{
  "head_dim": 128,
  "intermediate_size": 1024,
  "positions": "rope",
  "bias": "none",
  "init_std_down": 0.0,
  "beta2": 0.99,
  "weight_decay": 0.26,
  "warmup_steps": 355,
  "final_lr_fraction": 0.0,
  "max_seq_len": 1024
}
Each number is 128 + 32 x the weight over the matrix's rms, rounded and kept within 0 to 255. Layers, rows and columns count from 0.

# layer 11 attention value, 512x512, rms 0.0382, rows 0-10, columns 0-127
[[ 65 141  96 166 159 158  79 110  97  90 148 130 110 115 107  91 157  91 128 138 116 159  67 100 103 105 112  79 189 104  96  87 126 117 135 154 127 133 132 162 146 125 151 147 134  91  75 141 124 153 137 126 190 138 104 135 110 133 128 178 109 153 150 110 111 174 126 102  98 105 139 160 144 109 159 159 153 121 165 113 156  82 140 198 133 116 126 105  86 122  92 144 102  90 141 133  87  96 134 144 148 106 160 133  83 154 149 174 100 153  92 149 120 121 144 193 134  56 134 126  98 183 150 130 107 131 170 161]
 [133  99 133 104  67 136 126 150 180 133 144 153 151 128 108 128 118  74 149 127 120 209 110 110 126 168  81 232 179 130 110 156 122 107 147 155 109 189  98 172  82 101 118 108 131 101 113 103 169 118 146 103 111 150  97 168 165  90 165 186  85 141 143  61 109 148 141 131  81 151 130 140 118 166 118 140 145 141 127 216 154 157 130 132 132 164 101 168  54 108 138 110 121 109 105 152 121  57 143 106 132 101 139  54 165 108 132 135 118 134 135 129 132 135 146 129 212 150 145  89 180 125 111 137 143 151 160  53]
 [177 124 192 135 114 156  65 103 186 116 112 100 105 138 189 150 127 157 134 142  99 122 161  96 136 119 162  88  98  87 121  63 121 124 124 107 132 110 122  48 166 132 176 156 111 102 128 124 116 126 114  29 134 140 151  96 166 205 142 146 154 120  89  63 129 120 113 117 148 106 137  82  77 175 101 145 106 107 107  82  81  36 191 143 113 144 144 170  67 104 101  50 108 133 129 129 104 118 177 157 126 108 120 137 144 156 159 131  77 170 146 107  96 121 113  71 142 115 131 129 175  79 158  47  80 171 118 171]
 [152 131  84 154 136  99 198 142 161 168 120 124 108  83 137  91  94 131 159  49 114 117 168  89 142 134 105  89 112 145 114 109 150 116 136  94 130 133  85 115 161 123 126 122 116 156  88 139 108 150 105 142 158 123  98 101 169 102 133 110 131  91  98 102  91 104  98 125 104 101 110 144  97 129 131 152 145 132 149 139 166 120 123  97 111 142 157 114 161 131 105 137 138 154 128 104 138 165 130 209 130 111 133  98 120  93  84 150 129  82  99 146 119 136 144 189 109 114  70  83 102  74 127 112 150 153  96 144]
 [107 118 122 134 160 157 107  89 120 142 101 139  77 141 149 103 162 111  64 166  94  94 114  83 127 137  80  81 111 119  67 103 186 105 103 132 116 103 233 118 133 107  96 164  86 138 113 146 136 103 138 152 142 106  87 151 132 120 166 141 121 132 104 110 112 125 165  81  63 116 141 166 129  79 117 147 159  66 145 154 147 117 130 130 213 176 157 112 112 138 101 136 107 150 172 156 128 144 164 176 154 100 124 182 139  95  98 117 129 149 116 135  96 126 197 129 141  85 146 181 149 132 147  17 155 105  89  71]
 [ 95 110 124 152 148  66 177 134 160 160 106 123 143 101 103 207 103 174 135 134 157 167 171 155 166 137 167 144 115  94 155 169 144  99 114 168 180 124 154 100 143 126  77 127 153 151 166 115  96 141 125 146 144 156 151 118 162 201 142 172  54 123 148  99 182 143  83 112  90  80 176  98 140 161 144 156 105 132 105 123 141 106 136 103  85 144 102 182  90 113 102 142 104 131 109 136 139 148 172  65 114 119 147  92 134 120 145 137 138  95 138 154 173 115 152 134 129 110 148 109 132 157 141 162 125  51 104 165]
 [138 145 115 165 140 137 105  94 107 105  62 182 141 125 102 134  91  92  67 151 195 192 159 117 165 210 102 146 154 175 106 153 112  97 136 179  70 110 148 143 157 143  73 129 106  86  88 108 145 118 111 136 156 143 139 147 210 189 130 111  82 153 149 164 150 150 136 106 135 125 100 125 141 130 105 137 112 169 121 149 127 119 195 152 112  91  54 103  87 125 100 158 147 146 166 132 108 141  82 112 140 138 139 161  54 156 100  58 157 110  82  96 112 148 148 209 171 116 158 102 163 160 143 154  95  59 171  94]
 [ 91  91  82 112 144  83 132 140 140 110 113 122 107 121  79 122 139 138  74 132 160 130  92 141 131  81  99  78 115  90 131 115 154 131 142 178  96 150 149 136 136 172 112 168 139 158  80 148 142 102 133 186 156 119 111 173 136 101 189 134  80 132 138 108 125 131 124  90 101 156 175 181 147 106 108 120  92 101 155 135 137 168  95 125 172 169 167  89 123 104 190 124 114 121 149 108 102 118 155  99 127 115 173 156  89 111 156 152 134 227 119 160 123 115  99 137 159  98 135  95 100 115 111  89 177  65  73  88]
 [186 111  87 115  96 123 129  91  78 153 186  76 147 126 144 157 135 151 145 118 119 173  87  93 124  71 103  92 106 128  98 142 125 171 163 195 130 121 140 149 158 163 166  85  62  98 123  92 178 135 100 155 130 100 129 133 106 131 184 114 103 129 113  88 150 138 109 166 117 145 182 126 102 143 102 180  93 159 110 118 112 144  88 118 168 151 114  36  67 121 136  97 150  96 161 103 111  92 115 123 109 119 120 109 147 133 123 106 179 193 126 164  77 152 110 113 133 178 135 122 198 156 157 143 135 104  98 182]
 [216 203 155  66 100 146 181 104 183 145 184  96 147 150  92  77 111 116 164  62  95 134  94  44 120 144 133 134  96 171  86 216 125 156 132 144 161 157 121 112 144 124 124 119 142 145 144 109  69 110 107 129 133 110 144 130 108 136 155  79 120 136 117 146 154 108 128 153 101 155 183 185 154 109  92 145 125 106 177 187 140 170  77 137 142 134 111  84 171 118 180  84 122 204  94  94 154 102 126 145  76 121 141 174 101  91 145 138 133 193 189  96 111 124 119  93 141 118 106 100 123 145 130 142 194 127 148 113]
 [178 152 103 206 205 170 133 157 152 103 126 136  62 128 111  83  92 130  69 174 116 137 174  43 166 149 116 134 146  59  69 170 129  84  77 153  70 121  83 125  95 134 179 131 178  94 102 141 145  86 136 123 160 131 140 133 161 247 154 100 154 132 141 153 157 144 145  98  92 102 142 141  84 135  67 140 139 146 146 141 160 166 146 215 136 132 205 153 158 118  82  94 146 176 141 133 158 151 165 123 192 102 130 162 160 132 115  96 128 103 135 103 115  89  50 109 199 102 112 131 106  99 159 134 108  83 147  88]]